Each number is 500 + 40 x the weight over the matrix's rms, rounded and kept within 0 to 999. Layers, rows and columns count from 0. Numbers have three digits each.

# k: layer 8 attention key, 576x576, rms 0.0955, rows 319-323, columns 0-95
# v: layer 8 attention value, 576x576, rms 0.147, rows 256-319, columns 0-95
# o: layer 8 attention output (transposed), 576x576, rms 0.131, rows 256-319, columns 0-95
# q: layer 8 attention query, 576x576, rms 0.0958, rows 320-324, columns 0-95
k319:568494552510581551481506493559554530440486448450445467533543513474372477466523625435504503513492471495507450575503490532489522526492468491563459538570469554513547533410511529473539514492495520490462486469487501483504500516472461539506462528489542470506530519450500481502478548449423487521
v256:458472530495558495486541496493501530510491466510484487485525461483472462485464442498497504446492552465455521521503589506551456504433564493472540491500483485535561502570479464456495449554489537544509493474491504570483532546552486463545550480491528541490443467508466585518537550560513536533
o256:457502475539449504464464502505536431497531522490475550525480503501430530456525493463463520505480512554470472506496470504473529547511499545524541413552484509484456469459507497573442503452541455506490491494502490490566547421459480460503471557457446462508478498525532495430515459466538442515
v257:499520490568544484490516510514494537506512538537498492533479525514463521538533536562493433538551590470494504513526507499478486519483465559518498597487519464496520497463448549499473508525472477422542515543472541511483453495455528500439500512508519509473499539464491522534479498483476472462
o257:468525490518495544564472511533553537505454477495478480487508455483530511575490528497550487453478451567490472538506493482485465515428433514454565406475507523478500513502498491468480500445621514489539454446510494527547538453516385528532480471509519522518483567495507465514494471569488521561
v258:519449499525420492451505460439501452483446508543498496473541449516492478507480504535518531495549481494523506473517489502546539505469516537521469517473441471499509493487468512521515492528500525506471494501526439523483504533416451461512511521533488468413478497504529559558478496491553531514
o258:548483447497569493549528590511510511566533496511531532505484496505545488500481490481525467490465499539441510561479552502516494517502494506535555546523613451530498506510527532501493453520495480507483550476496445538469515526522520522508517480503518512535502473542507501448509518529506571530
v259:581515499503494527529565514561520437561483487465552486480509523470492453498467469518469529470541475448471523511523534535533502497595445514553461505453452509503485438438530447484577502475458480541474436535511440482500432483461524479524492533425482448507522476510494519496456438524516471511
o259:495515549517517500515442428479492497476530466472529499485503499509535516426495508458503483522483499495511459448493498486477492415461518560410511478531550514474511521537465543477472453472506456462541545521507494463491467550498492498494484479531498510490484467512483539486505458509483473528
v260:505480532536453476538485455516486464517532531497492457510511477483432550519513499522475510477565501520510517455542510484511421510492481465448497549530503495513495512509521532512547505567431445490491469485499559506506570474497532492504508514485458543466536454564528529463552456465474542531
o260:449534514495471461443482529486576480451530488458527439429462524474562451481495451483497479489524533563528513494475494519479509486534503558493493494485495532438444523474476488486441503467483536466506489444484431470494511499538462524480460501512424474499464482474491570514454512442446454496
v261:503459481458561508520528599456545514494478567462472494528517461449531460533547474459542522496527529509549501527486462522476515530514530518488529495516512473495494488453480477476440477489469482489464531499468543573504514480511492481529496522503529513523521474501452546525494493446533539492
o261:510589565510478504566516490530477469476518487407471504556514509466514534488478497549404561418485475430468451525496496516550503509549495464522481491459473505507502481512551520475498527542514478517453446509506519466521468477488513489404519487535486423477495540523594526535464480543459535551
v262:476533540522461541505496484489459508486461483473463509563493477518510509501479526460519482444509551502559489496496462528488461474498516496422513491520480528492505528504505488472497513461503520499465541442491513525484573485540498522566496518451530420446527518516508522490472510472467509515
o262:515451496471561485499440474526486536428491495494507485499516513480484537500490476516518553481542484500486526492519513521510540447486542507512489453533512479494462459495462592544543493504478444510424491526477511473521446552509470475496473508506460547511526515470467475452488551491575509534
v263:494498460518602495540509534466524518544511472488472591466401495447515463474502535533516453497457505477501481510446546506523497517539498553558508532434531501464490510511526501518498544487563528498465449544516529459498505519519517481502498436459481521521487484578503478505463544535527507524
o263:501532469519493532482495437564482536463430582501498523550538512521413509520533576504477481552490514444545471479459501489550521523494509503399496490520480591524550542537508530488505465556508512522467587528452578494599507432538494540496556575511534484558539531483540596514556496510535572542
v264:442492487513526424550517466477497475573499462575469517490510517492504565470440475467481520455504534521505520550477492474549483456488477489487478529503476479521544491552514515479517542469525466533444531485492490437546480450463495517463433479471513498511529487509498529530472546507556464515
o264:498537474512489504413482482454443468476516526464478454510507504448443552510535516461453551538517474426505489480477502493572535555473506485495476520523513542401491508485547467507433524520501456466528441495503476550500438505472488508546454495505473495492462516509519540478546507472458489506
v265:458473472539539551538512476441553471473560475482493492516475508504535471548501462524529535488533507487521463484463535557476536498477528498566453513520510519518476549516491496504523447522488498550519418465523534519451525473528502472521552499527479482531459515512514510532489482516497449509
o265:492509572447518509534491448487529482509495484524492535505480445471515525529537465516522450520525520538496509533472523505551524520484516440450468471483460509453542472466461483563479540539565484488547553500452499487460534486498462531524540491520494523529509478480484465471496541503479477519
v266:472495502516582493436489530508464522400475477536519528516508465497484505439519507496559583510514489545441524463477497452483484449515471487493435549491478499487471472532464506524489476423552485449468531498443542490454509537503529526484491499528555513468487510506527511526560505520528471505
o266:470513427464423497483529495430458501480456463461508455521494506494525522484515436471523419520476497424535518520484488488506466539485467561488555519525488473523580501488517512479499477501487497552494487500491482532498492488497510459478495479519503493467544513508474520469471520514540531472
v267:497508468470540532543486503490479485514481503557479472475509471471498466496535520519516459465500472500498460574388491432510501459467481555534467491516505502489499511496492450502506569504528495533495498523530524457457461537469489512470500499468480510461501539455540476478488494479501497500
o267:494486539580509524478485495441553483458503435476483482507458525481538520537525488506497519522538500498517498487557433547499474486452558402513473532456528543492456539521519541481521507482520492465507506474512506526487516459441536547549508476535504490510490545455505459455492449499526520486
v268:517462436483499506481480550472472496487453453488472512484427495501523515523479421505503520460554548457522538489506520466572503436487488551498475476527521464538430475558485464515470498520493522491500444446493512506505547569477530522532486486486517539580537501477465486519517501479484499483
o268:506446536463459507483510496483453536443494529490515481511531491496531521454504542506497523518475468532430514546535468526506500503457476504574481494525472487484565472434540504488512523523499471507496503488538525463455501512511479449517494512497542504502434459540486470456476503502539462448
v269:538500551537512524543496493504481499568484489513536469473494492575496520543530555520511510552499521519552435495547514514452525455456496436533439561457472501449510502468478524486529461507535491471530531424455501452523505510474473526521509496516496468494524507484492475475443524515482518534
o269:524481475463503512477469535444546581530445489532465570535529529486463497432501498532544575483497492518521514545530489506521510488485558506531506496505455517491462458519531511476512565475508580505493446559499491501574443458532487492500493525428453546533474479462533488527542492474487484458
v270:526508476450516456521482471464490521490491490541539507481530539574410516497479501488528473449518565518444452493486496502503493519415514466482494561490458528539532457469485536515530500456540510479498517451464571513572445505495437561528436556497512459497508462530486497530496523473498487488
o270:500472505533407562474422535564472547472485517443478488465459505478517521529461452490473510548497495411519523583463574445496513510530486562554546512476529514458498519523461497454473523483519475519541514538517456519434527559502477486479513500530559528497512534507531531508547469535475495547
v271:512525503520445501503544465531550510507474514517483466505519503515493478527446475502506474482472521436487507514506478498478465506481551498463517540491461500523494524461535491547462481414515561478549494475514535532476525424535493493532544443493494526477498496526531472473492472528531460529
o271:480498512456542503471501497535538512524509478462462522568428577508520509457525492451541521476485463561487492478474524504515521510561512518473542518486485464486526485487479479440519493545534484501487496510512516488532512468514500520462518470516501478480428445492460530522480529489535497502
v272:487453470442431498487507436477482492513469524484503475454514421535538498538458456564522485522521521470539553495472495531471502518422568497559497486504500521523523582473507528502461479486494509488519515519510490475470468385444474478493474525498448502492512538499495444449448464547486497444
o272:511469506508516499479438511469498480522503431597512515561483471493488531491519497516447487492489546519484551499448490463474485518473467504487499532508508468577485483544466489531470527511491492453516502425521573543502555483542534472491542533504509466502487566536478435517513523508527496544
v273:536498538527517477449529482513437506481485568491517545508478506496555470485519461488502517537494558489450498491530535482538472488504508447387499497490550466489514549455482475487506521538595437462455532510448495494582491558547511534471519517446505487469531513494554508498522508454430544504
o273:538544432460487476491464512547534515502531524501511439485518512504489575522488478513485516448570495463491472463491489464498506499471475492669548525550429536510539532514524536507507496466410537526477490524546476552502485471467490510516493537473539545465475528536475442490494441541503424508
v274:470479503466460552486503556527479489510514549538459495532480475499506549487501528528503493482504544496541553483509485443501484509498449494519536445491534460489417505466476564503459544517581491503490528492452498455520504496503500418465488543435474534495474510473509477512488467464462590499
o274:559541494512524515509500471486572515519528487483490535527513436506517552519553445489521495457555496437501500497507520465515482449508552472493555545528428501542511458490530498536526491481470462485526515466521492496484516465499491477455530438475495455549437486503513533583506458543526508498
v275:512437473499445468494475466457507480530451533447474441484498517501502520487504510480468494457552456531505548507505494515559553481504489518535514525494486525547510517497477538521479502487488505483470503518462532475559472504512488422522505497537475512486502446461535514481574484542467540531
o275:497511603532473454518535510529483480469554479537483518530517505520513513514459471516454469544426483457531475409511459537458529497428441497525565444525471532482492482541483467475522522539504532466523483451548528514476482464483514535460498535408440474511428494510521441560494444479483482533
v276:546451529509422481456466475538481451523555504494514516445521485487505543508549528449433489442503475589448533496521471512481472523540491528489454489486472461522496491514506479488471581498519492496558501510501494442507510452427523542505476479458528487519529498506457498546489495458498483489
o276:462527453480512528491453479517531492484535517476485468451491520537485442485472485515511546504513513456511410474498530457537463420429546503567506549456492504398511466430497491513547495462506458442513472436481498458501521467516441474459480493491484463466478483509473533449478527501455491526
v277:430470513460565505508507486507486445535498511506490545569514519489456493445519470433542482518483463477518539517531543476518464445514500472492434522575464527543517470511532515477521454508499522568517495469497458487520478474481548464446534564539490477526463499544526479518426481518516490509
o277:522498460515455532464442524462532567525504507513528485460513505494529517471533496541463457503537563561502503508516499520443537511472514480498466484462491526525475483493457554508551483478476535476557538528481512524492502576475519479620462451507487532472499423484478541466535538492438447466
v278:496521474530504477438549503465479504511526535482485483461522508538558477470536477494512515487537477555474474457511515467504523497468536507497486463461540466460513484487469489543473518459506566511477471530433389492486398556516529502489475478514507528519448528586562586491563426480553479501
o278:520481501485477463468491514470535475485492407528537491566486504515523543493475461547531531484496473473497503483495504512453524438553498543610489499485477404537463501415481445494498495545517470464487468515527496515454553499494463480502501517489570482505508462461459492467454484565503442511
v279:469523468472454572497517498500489492503515508489446427495539559532440527456449535482545498464484501556502518447486490449472564483501497453512488486472503509508521465481548519480488544550515474494534465445490451511522594498530474497479483479480498457519520494492539510474506515567460477457
o279:506490461510501485465576504441567487576492527510513455468508573504487474476522495504468565525486520513516420523518496570554437512534554496493459499497502485503528455496505496540484469467493543486506581516495558524480466486478517559477452443555576515521532491547438474512527441443521517474
v280:528531476547473489499514536466456478466563510450501530551554478528445529481495472410501493535463509539505553479414477523515505522514534497512516562528502490454558521484481491537537546522480510518529497508525501573553555485498492511463464553469463511515482476479475530472448452428500502484
o280:534544495529509524541509478499502538510414475489534478529468521518533526479528528599426565452465499492473509473507515515444534463484508485553456503462480573458492537547533548460493444538468517482462506505467562494452507523528505455532557515464454446509526442512493501514514492501453444520
v281:508542450447452509500508485510473503500584500490479531488455511468473480489527462515474465561516490436474495469554445452553420559484509474505510506512448544510509519527524530506511461473476493503468548536460536517495478517539521471547488524524491487462555443430457577457533456521475528518
o281:550442555520461479498490490473532486599519489488522491574523484488478490515497522426509471459520544507497547530446573537457515494550439493485495536504503486457445565399506439479496512511498472485496505505571438487511503482515464474530499459547503516524452503502540490514511506476525527471
v282:469510483454447481512494524509533513497525509527495475500479464537471483550530457510517490457527555494487447491492468490515521518472506457485509507500513535506434483469486521522409488478513470541507523518470484456538514483506516486509534421515497513512494500504458501494543480479546508533
o282:482483488483531467525478492502550472524546456502491438537535516476483554535515564481494537496480491490503406511481511516452479554438452471519486491434517426522557528449551492530530427500599459502488459452513468428432489580488504533590506490474535477463502503547538478483476517485514477484
v283:477525551588466457457465548466490501457470544479487511482457498464518560519480486527482460476500475520517505459516504513531486489512543509520501465506452435613494467505547503534526521541458527462449540564443485505488514506480495510495536477534530518488412502527488509487499491481470482540
o283:464555459435550514489480454493494505536565503481502494560441477501511502576490539520461533526436482522473459462551524529491490538489492512509461524531493514437489544527472504466477487511495465515531494458540476465505435502456448492501485470529483429451544513487516543511547530538501474538
v284:490473459511462509488484512496484509464514546492518570454530509481568482480513466533485431525487493461435496555485457525519395500511395535472454500445551484493436530471505427524475465482539564459591460539498465534516488537433523520502540502507523476559474497504461483478492483477519469494
o284:456462489460513517556504492510415499566532509489473462490516529500443473483481518464487553481463552546514534507435573488490507491497490502502575473450524521534600501538556470491553520512475488502503541505492537546562478466575502500520535517469580540508500556503503547559492496469481515523
v285:521478501526491526501469487435520526434508529506552445545465487541539533538517464518487498523480460482506569517493473488559486454516458506493512502495495497463519482476467526493443463547524506524521513547498455505510541541467513470544511497552509578502441501517494515511524464524491543488
o285:419462471505499508499564519525529456480503470574505486499511503512450426459530450506539476470541525500452461482507521593512493517503535453498465502470536513532464480513518478497492537447475598424495498485538501505444462496547470561518531521474493577495538574509539458504509494458425522459
v286:460483480482502465472494479553514490543484514482540495517518464450499530506476494558463521468552499516517463492517528537489510533523500543499519457507456484510416468441435513509497504524498531470492499529550534495450533489514489532577461462525468464523527477504507460490533483476514567495
o286:480560513504495490540452545454500527462519487569530497453518502503525502462483502419508494489456511501534478520556469457503499514443525497449499503533538452452486531446528550497491498447535510542468436480431468491515485477476525505481548529420428537515450480462521512501486544499465501496
v287:474510471482552455522472549562508537540523501517525518492523504518485506488510461526477481498491488484504510523506568513509561491513493475562457502494512516525470520494514447482531490473502495526475492530568501499490532494480515549540476490545503493496453504452560482520485488450521505485
o287:479507550467464522440514489436492505472494483463490507524510530498539472493462528520508470530555530466473451444499453531530499485495568453538486488496516542489500490529467568483451487532469482465513487452475464518473476504457529493479477498482539499486549472490468522441496473471460492532
v288:553524505513547509548482502497456462480493494513506499480425522551499510492482505557467469506525505511546493530548496480447545438520569500544521528480557541566482491500507521525511561490472520463514474463517487460478524502484520500516522510464538503499509480478505558512553469520479506495
o288:493530507512454493503519454503507466470533481478510481500521567483459510464450543490499509546478514484504542439528429509588489496481436543456438456451513465441522534470527486443501537484523527496512521520539516534571515549542475528499483500502534496586483484488499447507517486499473552506
v289:501522505560509542488521483505519533503438520497509463531508526490530522446500516496512521473499526515482493523478490461471509476490492429506509517502508539530475502446502484499525521567466519488492509538477458443462502495492520521501559525509544566484497499498463523430562456460519502492
o289:548530502482502516498508487514490487533529490449482592497437551484514437507508535505509478503507508537516514515485506504549507534518496511497520478533524480463512495579568506514533506481523513508513501520493510499478441521505455508530482531539475486474522540539500516507529510516475522466
v290:496499514520592531526487485512472531483465507508488494548450532497511524511542516506499447509522444477451504523499469500489551517482528516493482496508518499551455514574532512494495540504468487463540482525515427531501472463430527468554529486445528523452508483495486474462517470553486480447
o290:475499517529513495505535498479481527443547482536512526500528507496545504479459556461510512477441549519516545484461485510558546495523481554511576533537461488449504449478487521528457516501497527492512506481559499484437521548484456539480496522532499505477496514502563497478577569551511479472
v291:497518476547528594446491502473517498473509495472490570472486503460500508527472476508433526505483476477490514503484481478505552446509506512511535447516504546503492510463520516582484544507473523488467554504488510568521445496468510494545525557475477547540485474466476519426514538473462483454
o291:537452504462484472527484507448487487511480480518521510494451518526437498517503496510511464530471508478516512504457431557440484495544436509464502435484562439525525490527438533458527470507421480541549434520480514472480492462580519526497465476517621528546556521520457559475539584503543516525
v292:481530509540501522503485501510510454532532523452507460463523538492520491472518479501516467462560428510490489522528505502465525489538519499527491514434436523460495451439523455480517545433469520573491491514557468458546488523503546497502439516501541529490551518490560477479463522545466460540
o292:514548518499527473551513421474505488521495470536471553563518470426497480466496500511520538550445439476542518484496538459534542515501540497465503498536535516508496494506478467493463490484528453468458423505476477479509495508491505540522504508514497541521551544495492562504505517470498492494
v293:487504537458569491584552501548535499540553470527464479490516491525448435487506464480467507517499485521482501504537486508461492437555464510547483510481471460497515507499463512493499534498550516518454473504501471508474528433460532485468464497506475500483571564562484489425419480485502537479
o293:507553500548550502423479476479495514499510516515508507475552447469526547492560539587504460577526501454599464474495494472542496556454501467451487505565537548465521516483501506534495545468513510489524502502447521585547568492504473494593492493559503487579550475525506476537511518567458475519
v294:527540483511504529514533518473525530522536490502506460541506526475454517557488520480503505550501539477570538493433435502526519446418490453465490534477483517565520518494454525478449500531441455474463439476442578492499492409474561493483516512481508439486506585410569522513509470460500499495
o294:511441508501494541473524522488489472458467475513488496494495518500551519456457479503505528496501487537453485540552521532520483518477456490575507542455565478482501476410462458488468495490512537470520483544550477488534551511450498475467462476462486470524549500495468487467476496551494485465
v295:538500536531527507513478480468508481486516494499489467520534511519494472460475486511479567532473551508551539509542455477560513460486469485495508497540500551494488517486469486513492458562510524460508477468527508502503521467617480566525538506551508550498520508515524505499543453515507510552
o295:469511480541461462520513500539532517510503488525524515481528522487477535538541546490476524424465513530411516532499533479514512515518504462457441501475480471536496503480489545469533503489500460488468529499511497496528491520431518497501501493508520503501465454531476489513483515473465512479
v296:514539490486494489497476536500521442518498510498498511520508494464519479461533553500473464492502523519560508492483489454481454493505489518471456521469493467437496460604514473440459499494514457540486471548442502526509526536476517531524488564494464509526504462499498487494487437459459533522
o296:498509454549482540471500476515496521414523511524522488517522488470491507510468459453495511537496567455509516532490528518473513543453479494520554490479446487513537534454453507579489524486526522526489525465507492542463453487529502517504464517541509446539497547442493492535562516479500488523
v297:476505487497481564497510449511509464496497480515469507496505451541520479443527479507537534452544497495546532462491490496519523482502497503529514489489487530573523498465514493490544504450511454587519505465588512521441539447475543480480546435427527500486609501529493557565467510461465503458
o297:538462579515495403524530539573490499489474566503521534477576531501520477515472498547490448490478522506492497523516459504525520476447479470474476477475524488479504491466516546546467494510442504556436471496517498474477496541544494575513477478604558482509491495550542476478580503510529543540
v298:493463479516470522499471534560561565520452471543557477495504522450470490441556449552545508484553521481485492490485513470493492494511433516524488504496558494445532548452555481476530480479545469506480513587505445533526467484537554449535464532510460549524560491539524440519539550522489489521
o298:483473457527452513471515483521467478479527491425465458435491549542539552478470486428510467496452475485488566492510496488540524551515497428442462540462481533474485513450455532555524479451444550509460514463465541515508478525474533471459508443472530532444400489473436504563448462485518543553
v299:448482470508480514489502514464494534534475472543492511503507508525566515498433483600499472557511532451524484522490490503482524513451509508506469465526538446469460477538496473529493497483457509482439495493504486495487523542491475508514553503449529499499420547477531473491535518444495536527
o299:571568533524524510522581541513531558489425485486518492484486525506442520509490504466528511516468489503487509563443519497454491499522553543400490587528438524529548520514466500484528493500513517507592501542512476489532586465518501512496457510515470470519495451552481493499459451554531540547
v300:517477510479436474539495544482539532490495453479481538508508511555508486511488539479533459492522517502497523550535535501529498501454503478426489518485416535456509506489473517467517511524470469473514483516483503519522452534506476486497500476547497482536501521522457506531475486501494547463
o300:529561503527502521436543519561502481506482559494582503468464468535507520497503499502463546541479512531541493454487492476502499449489486498596554463495473490508523463538504513507508449494522531454545505534507499481510539531499515527500501473483538463477497535463499489474535493497417478566
v301:562512521477449497448471495485537499475530459436439444536455443527458515493520460493456526447516486480483521550520529484471494509468468480538482519459504538415525514485520527540518534527483519508567500445533504491493458497469444389496462476503529454550525559488534487492496519489529449518
o301:492513437507480501468555462571494538540497542492592541471525518492521510507489531528508444522425537519504492491544494532453452530549569574468467495551468490515499540492482535508503440517522492467498564561491518528490492527563523534517535515478517404489533493548485566492539461448471533514
v302:473486479508522522458482493456476503524448497511494552478456498505523494536487439506430504520511532492466535471507537459467492477427482516492543440515483523504479484524494516510463519456526499446539509508521491489483505521425537511509406427541551503452527521502471513502492578492516521422
o302:556533512544505503569505562462488499493496536461501485488495489514500514487514527541492506514457467504483502501485514573501535440539479529490453491473516504476534569497513515483502518502523526545472514514512536451546558478511521426423549537546529498468513463507446523562494491500565473477
v303:498494480530528490482552507509518551517499479481454510469521549466510473543498561493567483492493457450502522530500440496504457455586492477439497515515530500494505517502524510518442487494431506473468496494516557528517515508492544485492552490508484468498439517509494485499555557471496487519
o303:506511502438501490485504476417549503535451470573513469466500517461473477556448492467494538470475520511502512511459537506497485488469460508504538466474473468529503452528510577491525525512505489484460485504534512509540485447486507537458540497512427528533529477524458483561480478528443518469
v304:534568466505585532549586477482459450494492506471540490506519505488483513494495528506416525462528565462455510522509527488478476507476465452509497486493462512534483450515489527496499469532484516513538481512484507473423533446542480530555463499479537468493493482484483495524492564514547472483
o304:478525446530498474467527492485514545494548568528452522476502528494477505481552500491437479529472519496458530541522496524479566530479446520545505503517460487416492591542535532523489499546521515523496532547475499517490531543508493493542483481542478599485469439506483503526488536459448516504
v305:488440455455510532472500507456525477536491530577453522492476552500410545486478511506534497463516511492516500520457468509551495466508490528464540445496471559447487552489466508534443458516531599547476527510458451483491511517465493531459498476475500441559498528496521587441500458510488477518
o305:532501478502450457537485539529504495488467511475493511466454516499549505485483482506498510559505412463478463498509530500449553477472493496511501491532468462530494489514561419476542549525485420552547524488545469462492503468553456444538446528433493536551501443504488443549517533433481469487
v306:470521537446606486504510512532490537479442489480543513479482579500491487469541485522478500516535507528531507509563498544496536535500521527545444527522535542553531496472510462496511521471538452490538499561483463438459472485484522515492505523522504521493510494544592466482425493461442416526
o306:495453501518468540490519521493529525484476508503496468487567509528515500564496485477508538506538501508426456470456453506521523525454497484471507500504475488532533503486444516525463470494469518468491536533389486504545530474490538531461531549505517537449498555532506559578500500573459527525
v307:495500487499448519508470461503483477497536498524460524473483542476559470487518502486537456467448504551509469493476549524493463444493452505492518494496519545546501458481496535485515545524507463473515480462539484516496551514496522497494506495461505480513462555471480492489538555423481502504
o307:503446528505564503473514520502518487516488481513506466509521525464514512520503513540462461463428486482523552530512479488516513444452457508540520524527524489497501531547487490507495509531389526502557512498493531511466557522487485431475518450520507556495529503482547468556479473511481562539
v308:494477439519507453476533510536495516526489485485547507535468497511461509519517503497473479525512546496486475510480532451529449441522555506472497526495531525554441466529444534516530503438476521509561559446488534538457492474508458504474484506537478522501501536470504534544495498512550495480
o308:495552510557497491522501461484486498530533537484454537500500457513473537519511496496471442539512552485462500504490485465485584636504479522486525464498483534435571520498532509440418514523449483535415515503458456488547515481460498505456543485525500495517553408473506511532486542567460509495
v309:503489505480499508450524491499484518444550482521438476503446463521526532497482513455388491539551459501537445470467468483429536482487558493504483515517497447471447445469501580496499520452457492502489470501437499494490417518560521470502534480471499481536528479521535480463521520494503479543
o309:506527502470490611538447453536565474476483491505491547537497486525545494542536486491557486461513517531530471574568547515459534452477504539530501490497470402558494543546477497486526496535574483450527507523559477439470537560479433496539472508567485485478528496536506474496510495543484491469
v310:440506496500508527522536538483473478522506511475537482516499511484484498524526534471428469447541484482508544494487549608544428504491500531531406545524543520504510522534498494539515497451534502500543474505450507531516528495456549536506462555554426497462474440506512522489499510493495547497
o310:521514526526501481523453515503518458438547459521487480444430470522517507547512534560497485521476514471547490494492546441449478521533514523481478489496548545434499569503487523454546512480476389477501475478500498516474518544523496515536489456428518485556508496500528464527514495493463490539
v311:506420525501556476505541517479470494447476492473458509483477424509548534494538450466552486517554505430497539500503460473554493503543443519488470512484486502479457526493545499513519525522526456530541586596461510496509505431505485519493496503444493499528490517529504579522407562483537473482
o311:549521464480522485493503424541510478541517475514459527462546475432514474417493580572493525527512463491499479476517516517485514451483519451532513515520476530545547553458510480491532517485452475541509478472507470462442473516516575479550476492556483521433494562517503502506511422567478556517
v312:481469505496491470549489475519502460444493473464510499514491473530494561553531533489498451440463532517431504581458500484490473585505537478452474487502494497461578553451456497478496536537462490549573508520502512453511483492430533467501491499477541525496469535475494603483502422516448466458
o312:530516498557500496467510522556470535498498517547506482518440515493515476489453502514524530517526502470544464454567492520502500493514496447552486520485510431428482448530517505500511525485543528449403493489513452487463502466479401612500511515450459505462458467514460472500490487437494495537
v313:526486471525477531466527452509544488465553527532521530494501488506500504537445510491515489459542472509501568471539537522458431444505513525427501547485537470512479478536527492491460524517484477476507525444493521479537489490480510540563496551493500550520435504518532518570522529502508491480
o313:554457553511494511490493533465510488519473499457432506501553478486444496495504429494486482509534548515457493465528509488511512447474554495553464486481422501472464568488463512429454492496527524500544503556509514508510490537511542474542458489483488490476496484498519494441477449506491464557
v314:496528527542516500527560508495485498520511499490492487503522495518497492478432492518522481499496526541452492413476548486499501523498473479495514459494532532483554479579471506527552532516490501551482512572540523537466536472509532503513479499528492509448492540615509510539442499506538491490
o314:532471515553495522462506500486513497520496593489558526409513461536564511487520491473483488461490437523517521477483531464545514485490485541520520579517413489525490542481455499498559530502475470534497487423517527548547498466497456493510505440500480514527580432466479537467533566445485550497
v315:444472515484478461554491515560531520503500554514511505501494501533521497451499515494522495517486544525447523523513518453468457471461522492526516550534490531445511509482537470485504488471523458467423529502509450452516496470538478488553464478465490525503554516536434454503556472496478429525
o315:522487514430505471474468533485448544485513495518458519498518504570463512539528444463521500545505511453473487480493480487495515541531456446541534454540524476414498523508517492524497477480508481485413549502497542510506566542476474477483479476537472559484480528476527531529483464571509514544
v316:548481525484531446508492508532484521456573481517520461495460537488490499477476519465521472527485559507461507476535517504492550499524443471431388495533530491572462469494478515495487505514473478514453474480493498477509515516465468517489505530510501478469477471483542536508485498512526461503
o316:487497515514538522483477426493536466547410487503483505442517460552525462494494489556517455486510437537560483525487532555484498507524526497500506503488567470431542458506533503461465487468511451517543487555509544479505495583502520495523425446495485593527515503510532445539442506484459475444
v317:506551489506543462523452490541506529496517517500473533520509480467473500477509518458505504526512499543478557528515502545488547435469515484560515496462530556524502525518507434440504479461544490479487520480485447498506517497500444510449516504545569492518500499527501483428513483469450516515
o317:481454522456497524503538544550538529495509473469480512462510503457532486472520479434452475521523481485500530515487523449538480537535470415495479516517529485507526471506462538519521495484466534532492508544505544443511492465548551424479455473460453548511539515507523545496484491486509507508
v318:519509501504536508531502492503505506544438502521552543526504499490495522496497556529491494514451456575484497483539480507535472467514495478496514512469485502530496445573500494472483473494529528487505524538514497486480524478503433515517516460462512473441473497467470524492488545468570468528
o318:483480570427437449494497464524596437535570467520563445498503563503503459466547473473581500501506544461449449433569571525479508508450517413460545531519528471416537480421482538551516502495498439444498378496541466512470465531440540501484473507533478529502529521489498445488421438482471449459
v319:538512417498518478475457484486524460527489502521409451514541496523504511521506490530517504459459532478485521485538502494540500489499490478530494469493545422474492540567460440551431531534470538566484554465554514487540513467478519446536470465479496518490480452557501632512531460490507496505
o319:501500520525490487498523538491478540444533490540486499508530414476487497446526539478471485519527484561550462518503504482558495578431498487484452487503412486454468478517530534463516537483516445466456442552536424485484485534489427551501492554506515495496442525432508464554531438535562476565
q320:521521482475557544470490483462477557532490541478513514501494510559513499486506473476499526539468495507523426457527452530518515534509481444507517529495493517522536486496545501518526560496520478580508508541535446534488543458484463463487548503468460496513497504498505550521501461483466503507
k320:526518510523494535526484451578494485388530486507543467513520512486462488556501486483495486513492531516566527482500546522496498526513507558478493506488537489486556510511458481493442477516460515484493563469513477508492458495467477497497493520460477547481516431567495427519526481467521524501
q321:553458512438503506487540433506525479483516446511483486507536455537495472562513474417465465559555511564485550512476518497481493489469490497538479507509465500518524548526513497544481457488514518472545534476508518480499491515458541545505525521509493519434521496491442472514505526416471523526
k321:499447516474500498538475506444450401451490439460470474479482461472497511476540551534479489520498470521493475464471533491487540543506471475504445463538528493523443510470465477497461553476517523459528496501479460512516459453442513420533546500513532475526534467485481485544468505455517461537
q322:493491537511522473526519497502463535506539549502537529514518448541553446523518525525511525441522517481512481513496523540480481477475503475457510457488475493502521514459493463453468499520507464544544442503468521498523500521531497510524517509442533506461515458427533517451494471505471530491
k322:474458502427506445525491446552468480515526514465510524480471488488462496524445469488471462512529571526422474548493558507500511514434465480451523493557451421431478481502568478531522552516463496426517451494520413579499490440495515583463543485528438485474515468540499466513491447455584482462
q323:530514494463534480467525529552514489466516489481480534473519530552477472544561562463496423462511488524495524511474533463465454450487481494505536516480521488514470511522553496551517553458510498456505469520540525479517476493521529537480505527493525531531472523528479417504522446504545479547
k323:495546479537515580514443549477458434555464503502521541592590437467535515485471491514489500481491509498484526538503497459485434488543494560529459488526554525602514468499495478525478436529487530539568549524539531443489407461469501447507556512524493602464515467496560598516533496423510513523
q324:519540523537407470500548511569549571490485504481555517509493513456478527530446460557528513520476530443501570484548507459517540516582460490509470539497531498498532456520427541499495476505474515490530520478453501485509514481475525446488450506473509504484518528524523517490491551442463503540